From a checkpoint of a small transformer trained on Wikipedia: 11460 steps.
Each number is 128 + 24 x the weight over its row's rms, rounded and kept within 0 to 255. Layers, rows and columns count from 0. Numbers have three digits each. The size before them is the row's rms in percent of the matrix's.

# layer 5 MLP up, 1280x320, rms 0.068, rows 579-678, columns 0-63
107:095128128097144119180161125134119144130075138101124149127127154088096116124149087122127123156145083141137134130101132123115142145157113094153139083137165119125188061111118187185102155140169121
084:113152133066136116097137097124137176126134148110101131113130126139075119137139132116118139119141112089125186137139085152134142126116141147114139101133136122069129124142130113135126130116143155
102:089116144146116067122188140087121130057167121131113129115140118139088132067104103145118156143112116190164123131092137080132151128116139156130121168114119143123142124098174133120157108124131118
099:130131155104115126155094134107129153091158091108171146104131108139119131086124103125105137145109157157130147093135103158164084161122103169097128152178152141186163145114150146103096123162129126
090:113124135113124140130133095128139104130159111056156108123121106143107119147146143122134183097106090093113141134152070127170140132137183103131092125182152113134134110114130119147150129123112160
102:124138122083128127125149098106078147104089157168150130100156172128133135101166125094137142167071150124095113155108129151131131085123117170164145145100132154084125129132157147147146152152174119
100:105113111103124175082133116137117111145156148103095128135132140151162120142106091163119163155084153117134174104165101121146142106135117135090115180108126101142143132121151168121172177153133132
107:151116180116134150144168145127131139150105136116123132111091099140141102156120112135083112141113116170138132136096140113121140129113116132101121121113124132131175128101107162152166139124093110
083:120119106142114103144157128158162144110106149160106135095185139145114139151083141142125118159127157084140138145166136155107139149115120103157129176142148184130159127139084120137134117133121153
109:105070138140159115142128096128097097115140099157144132139141110151121127105131097111125143121127122165172126134154114146141183154118131118167112152106121175129136111087124121115177113167155163
079:136126106122137132174157102137111153141126145125088127116125111095147095179151124112125155132113143121177170114132149148107165139145148124133111135135139106099130107152099164158111123107132145
109:152122169123079156131146155082119097079135143087126140141122145131109156145176115113146128109100113170192146133166086146132154108111116128082123108141135111131111107118120131146147136155172140
103:098132134123157140132143118145156131163124135118142136171144106128116100073148119104116149146120147165081083175160122114106171191157152148156141102143095157085089118085126109145138113146130132
102:104129145087107085123147090148091146120105137124127084101132131108115170146110121133120113136118175150132137089102184113137118127094109120113135112142097129126131108126129125092157154123149135
099:092165139152140114110101174102112134116125179151128119113150111140132122076105083151147102134080126149118137123145105181137149146150122117124143146132134100131150138127198121108097108104144105
081:144142125176087179142148125064100121166114145128157167117098113117128111125114170120121137136086117082111137139111115153110099119133152159125140142069124154137145101116120117145124165129101149
087:146096122143127122094062099099185135141133163154141153129151126138158131134155076111116154132138123141122101122112139120124140161172107095105144140113152140098144101088157111116111125132103066
091:065126131107102113148128125110114136137140156147169148128118169138186106147176086151146096083131109111158148157128159111113145134161089127129139136102122149134115136144130107148091123136123124
104:112153130123130164119127103123115127119088130125129119096111119102117135112127115110109135144138154163146162123120138109139168128111107153118145166094152119124131129143124148161157106168135112
079:175091126117134142123102103123120086151071097162125143153170148096146089115102116103146150050111115145162102130131131161101111112134110113130127138131129116150147100103100100161097158117139114
116:147123186140123152167083140157119162145086109120144117129132157118107147132128125134103139127106074136143133128082115123115125142144159120093154098120101141148119137099128122165142113168152140
110:143102170114066088136127125170141127111148125112126152132144137131177127101115117154102115105103120111143139094096118156110111105121093148098131102145124146116170104122165137160113112111151083
108:111138140145139125098159132141146116145141148148166099152175126152147152114141111110116116129106161201162146088157113157163140151113118143120139137117150115156117076118114088150157151161133138
101:106150102129122127131143080128141159141089154112138157162116088110087114113133140143137176093149132129107118169144142153132149117152132156111162104135166131088129164106110103111128132101110116
084:086112122140098138136151148119121090140138114085152150038191151140127145140156111134131163139094130164128138158128112119116121135118114113129146078130156131113121120147134149115105123142155132
094:115138088101115133131102142126119172124144129085121138029122141115125173158148124101127121116125126129118180118177112097148132139087126146116110096126104155139135147125111098164110149171128144
096:119102134087099119111133050172114129112101111145132094132119143131181132173153105122124142130166161134123151103107147157121131109117109088129121104135142132085121140076129125054127124120117172
103:111146112149155095112098089156078128072113138150123104159143109117155115113137128121156186191106147098148152126121154176123115115096131097119127107140129130118158105117148129140115123113094134
100:109101126109092146131107151074156152127128121080144118087086117170132113144134172144129132139116102134113104169151105117141139083143205115126153158141178170112114160098146134089149178134121118
100:122126182118122136152114134172090141131159125157142118126108089119150137144109097150081082141136126073121128151144130144143106093110137140102114136106123092132124074145178163124122116137123137
099:155119133126096114142096123136102125123135132144119127161122119102139113120121088067125109125137130128160154144160143133126146144127100127157097100128119133119093111126146116100128132140172150
105:088152147167152068119125151116122120117068152174134115103153138090143110128134139134111161116138132150131145137149123175084160142145158122128128130140117153103107132119154125123054133149098107
091:115110123153162106141136111102124118134113078168093154122108142149114132125142126124146118125103145152132110129133135160101135109149108116162159132165153117153160161148132144135115123099153129
103:070124104117121151132101115105085134066112147117135098162131128145061098109106137117133138098098098119105132130134090152129177140131150122147134141148104147121133105119164113097159167111158154
093:158121107120126149108125131117092124146157096140135125126100154156118086128149126093094126157118134102126097130138078176132125110148172099163098125119155122104119121094125123166170116123154126
104:126137143130144122166103161072123128081128132130156138173062108091111150154123147136117158062085153135158102140119158148111116112167127126148128129117099171162113159089140126130133152106159166
107:111136123116122114128168121111138127097128096160125119108114122180098175107133133130137127167096155138124147095126124140124095109109093140143136119103135075108148121126130113086165117129145130
100:131137125128105116186109106088154144141144122119151132154172152138087149114096142142117130067126162143116106144110155094131121146154106100120118167100137172164128085061103143080184135102162086
115:159129116122135136136117130111119108145126134111153118100131150162099110089115101150069092136125137098133149100104115133180117157090089144119111150065076177147124095134110134136151128151127115
102:103077170131138136129122114116113136091132121105085126128126128138158121072167136099109124162154123131139130118142076112138173153160111157107172139130130176116157090122155142130093130130134132
094:132139124128116117117118139094144172113148105127149126151100152116117151123145101091120150139091132160171154138162133111158135175075164155108142132147125125158084138093169150109154123177168134
103:104134134154173119130138118140107175143127106123158122119161122113156118146167103108149113129124127140128155129146132146130110100115137154153129076147161114068143172133166133169151124152168140
103:124125159121142098106130153121131136138136125118135143095104079137151146124120099189110149095089156141152088129139138152107124127147153127097150132131196110104156106116160123098120116163100167
100:101143125147143134134163112147087152129149064080157154136153078132124120098119126122141160113077131180149116140150102146134089154167135120091113097142120151110133071096146117134110141137133146
096:072119075115153124133158087133113116111162120154067113136111121116069082101170139179114111095091150161143121123132102141145183128184112118111135129136103140111168122117124125150139101153144096
100:172087107086089085151096155146192157142089110104115125107154136136116174137163129141076139070140128127159170110154148123112148136127133148148101122088114113132109140116087156160076147132115147
098:104137125095088138110124148134134114087185103146143149115135153163097100130134121122107149122062112157167095138158134076139152150146141119082099156126168136132137132134153097143142160103142121
103:127110153133110120140150133087167104085119150077115120139112099127103109152127125127137146142118125120113135141126096124102172142148176133121157185110119149153123121109130159132139163131158134
104:113114134105144108175137126131090142110127116127107128111130131120135123128128107124123148114072100147144107099120130127130109133112119139106133151141094097160143109151145121119146128080116141
099:100120102186101108125105113150157157126130128141101105131120142130053098087131136164128134112113126142105131139113164096144133143126137133145157150102095143145151130156162095160139143101095121
110:128105124177122117171075122142107121159112104127136149154095133150128145110111128078128171104106089129142107077104140119163139109144129071152113113144122124140142139115147133149146150133143124
127:163089121141142094168133168131141170129128151118116091127090115130117136150133105154153159131114104163119129148154083141159160121106152135125131117111117170117128123130138124097152147121168095
115:151144152147105114153123094104111128113134125120149113146128103123105130132130105122157153100136146146138136101164105165159153119143088165119095131068110137140112107133146105124142172125150146
121:109108131129149112132104092124084132157077153161111166161143163120168151096133127136085178149107149140077130146130127154112136135183125128141117084113115116124127151133117130144132108145115106
092:106179168139145125132124145143157133116116121108121142120159123120152128125145131127152105157147177138133173119115121129126111117142127201117154099153121143128146105155149096102099102129117147
125:100153146109142123105163116113105134124080099177151091128156138149094134105153129083138147099142167148120180144169136098125166130133120156162133113147128178109151106105169149146123147139099089
115:134111145127106097151131168129134139130072124076129160090120140148129123149124133117139131105150152102151165152110095139106151100173151096105136117113139108098144143125121139154078171113129133
109:128111109135093106150117129107102115126127092113124140117159125123128143104143110121151092099106141095156167108096142148124142163110114149141114138166120174139133138122119149150173184150091144
110:148132117147120167146155119133151162083119132133125092102101190123124139160146107122141133125139157107135128123140072110154120159119145146136106137151128180146124105079155146113123109139165119
109:176142103109085120191133115093144136123066136132171131160134123112112162084121136122146155087125173165136125142112146130128179137136156119145124122099096142099121081098148103137144141130133132
086:155152119147124154136154106138130167136115126099123121109109107124120102158118138171114135117127115108128161123126107096169122088123137169143116128083129163130134086121139149116101188141133093
097:105099146122098111153089072076132108088121141101122121101133147132123129117135141114101126112067106142084164131119100126178130111139131127139156155159116154137114144143143121133167159127149110
101:141110152127135165110153139131125157155090154141124082142128126116146124097155145161094133143105141124098099129137120124147187163132109141130131059087139122092137126118141123158165111124132146
094:140103106138124129140134121125092134146170127118094120180112134161126102089137131118143124154117119127093124107156132141156170117145128093127165137129115140102125132137131149133186115117132104
075:162114127116124139129128133105142162179136130122099134115084141147131144158106151139171140142069101149051151142112113110115130127135129170113134110132099163088129079125116102117146160119105084
112:200137181118140136153080074167130118139128123114124097116143143136152125125129139117117139127140094193126175113146131105140187105133140149134173125090119115104137119136142144108115107107090119
113:131095125163146122174134112106137095156131149124173141142157149139088096146109093120087121134153101115140141114161139139123126171130140124129133151155124131147134151119113114129136125124127174
101:142109130141117114112155166126116153106135141088148132123141139176131148123108124123114130083145117128152114139106150130170112089130087140127093108192123125181144116123098151122128155110152066
108:125086122117168158158138125121127135115117141076109151108102133111153117120172084132090150115118151112106089138165104121125115143179133123113105123121158160149130105125123080133125145141108164
107:063129151137145132126149146126123163149105121141140124162145133107126130122141099180089173120136139100096097123140109105156148118115141111108154120106130165117153130167112130086139137160120060
096:138052141094164036129122110126115142168078100161145128150117107119146115112154105153146149166141120157122139149145116136143179147123124095112107114161166118121162108114157123123092075144145131
110:128151167119090156134147094140108135134116122117133108121158087135090117102137106094114108115116129131117134107175117107110156120129106181123118089108113104118151090116123112107130109107140154
098:125138096112134130128125123135157155165102116119138108118128123137151105126148101131088117105127121126139117143135175129154146123123135175105138167075120114132121122099116106190143157140155109
112:169108138067099122166119136121114145151086104118142113147140142176139166116104132109101121117133135162152135095115144144111118128119131154112114149128142112086132070099171128131123132177144091
116:147060147113121108208121130139148144128083159134129132152137147100102130110154110120095101088120127127129135140156098111141150129162171143129104088149122097080136105091147086139124143166163105
103:108074111129176113128133129128103111114105118138159164101087137100140133123130110155100135076123110094146123142170113155141102114141135155121102122129110151102118172074125120145127132118163111
103:106125150154090113116103117145111147102117146087144118127130091110100125146169125122122096115111107159102149148151117141106168148123148142103149129132114123150168121139141154164138120142115124
105:110114133121144151123145118135101130111118127111118132166110128113142100100162095113100122129127140173132123120130126105172132145138119129156107130120148172133121097123132116151116136144115108
095:154098109157170131131109148130147155110105144110124144116066124134109135112132157169100133135126141089143118096125137143152114108160136097131133161129111158113146121120107095077149119086138102
115:168118148136101147152126105157125131081125084135142138132119150077117118090163109092157123104111099144118159115155138104119174123122140154166118118096072178142139078125166154152092109170113106
093:099139119116149126106140119098088172126112114106144117142156134141112139147143155144147123131095144145078154135104061121139110141143125124127123149141165136087140105065121148114162147144154099
091:100121151091139128136106097115152108107166092159155154108123159122173113154162107142102209101131102121087089112114159157153108118123131126134074148164106091110136164111098120156159126131155142
084:143109141085111148121161103116147114137104176116147129146172116141118161135154134154169101130129111108110109116129137149106146112133087117087129112156122140099152114130114117172137100111128164
091:134111138172144114101141143100097170141110127132126171106124120136116156120126127123098125072116160114139154147109123164119093088142126140099136136112079146117110130160170149111082177125119119
078:132118148150093163137127138084059166105085087103177126118120093120113164144113130164124132117111157148087159128142082174156117124105103134103153115164123158129172098172135150115067140169131093
115:121109178126169130127167072112092106117111092110152113139102113130112111127121092124129142137135145143147146149188107145131131101097115151139195146187106193090151161142189148128122130159174149
093:110146091116108131155105105118152130144114125143150115110142147184139127127167100097143110146100099115174205138130136140138147109106112130126084132108190125127102144063100077139103123116111130
104:143108150127108126151151158131113117143147143104135096113131156119110112143120123153096116129105118105105155140116137125110127102187116112122125149119149135127130153085118153124133158081157182
078:134116105107127103133113151092157150130130107117156151148107084129105113181123155124141108130144080104098139121171078140109101173130126129158144105075129138117113135168148119118114136160113096
098:119135109136137119128157121136156117158121119096146098113123126121131109120146128133126169146131107161156114099176126110110145136126140124136124076111139144088154118122056127130129134133123130
102:114097161125137149104105152129118153121110121119120138125144159139109145117152119156147136134117121126134130135150083161146122112122121124150123118115107160127129131144188070176174145117097147
106:166101124132095104170124108078112113117115078121122136182112123144125159090127139142106137100114083125149120125113115118147165148148118110173101141132097102087131130168132146094128162091137151
107:127126101140138127117100127137163168140124166078108128139107104125176142160142134144138139121115151118119145138142087133181131092151148093163142159079139132115150135133139119102149169139109092
099:116129116147129098138137102147136139154117158123087109171115118164093141143154149126075056158116093122169136144139143122135140203149136149114087123107107112093090085099104163129138120101090135
110:135132133119141116141129137114106141117127116143127115146125123114109088144147103076125120131176090146141114146133129150124194109148097105160183101145139197155125103122139103109151111113099163
086:137178137157137118134115126133122146131150126101119136134130136157101089125137140109086152129119138157139087165089104142126153107142100134129128106156126159126126133184124154121138146106122191
114:120142162110101130128102132138150117201116117142151128092118132151135139118170082123178103115125126152185179112102111142100165141097100145086107109111133173149145149125145146154147111157135107
084:081078159174143128120148142127119128122114099071174116091161138125112138106168144139076165154137126138121144177124084093114127135146188128113103107144119155151102130133174134139089125167127132
093:117127141154165134125165099095161090123127127140130135112148112138108116134170092135159127122113139132132119149193105097139142138100109135097134153115112083165143117119130151109142145107148103
095:092114102104174111159100126096152146140090130142123164132086101130143122131149070136098157138104146142130125133153103147170109145114122103128150136107153168124122131105079135083114150148155137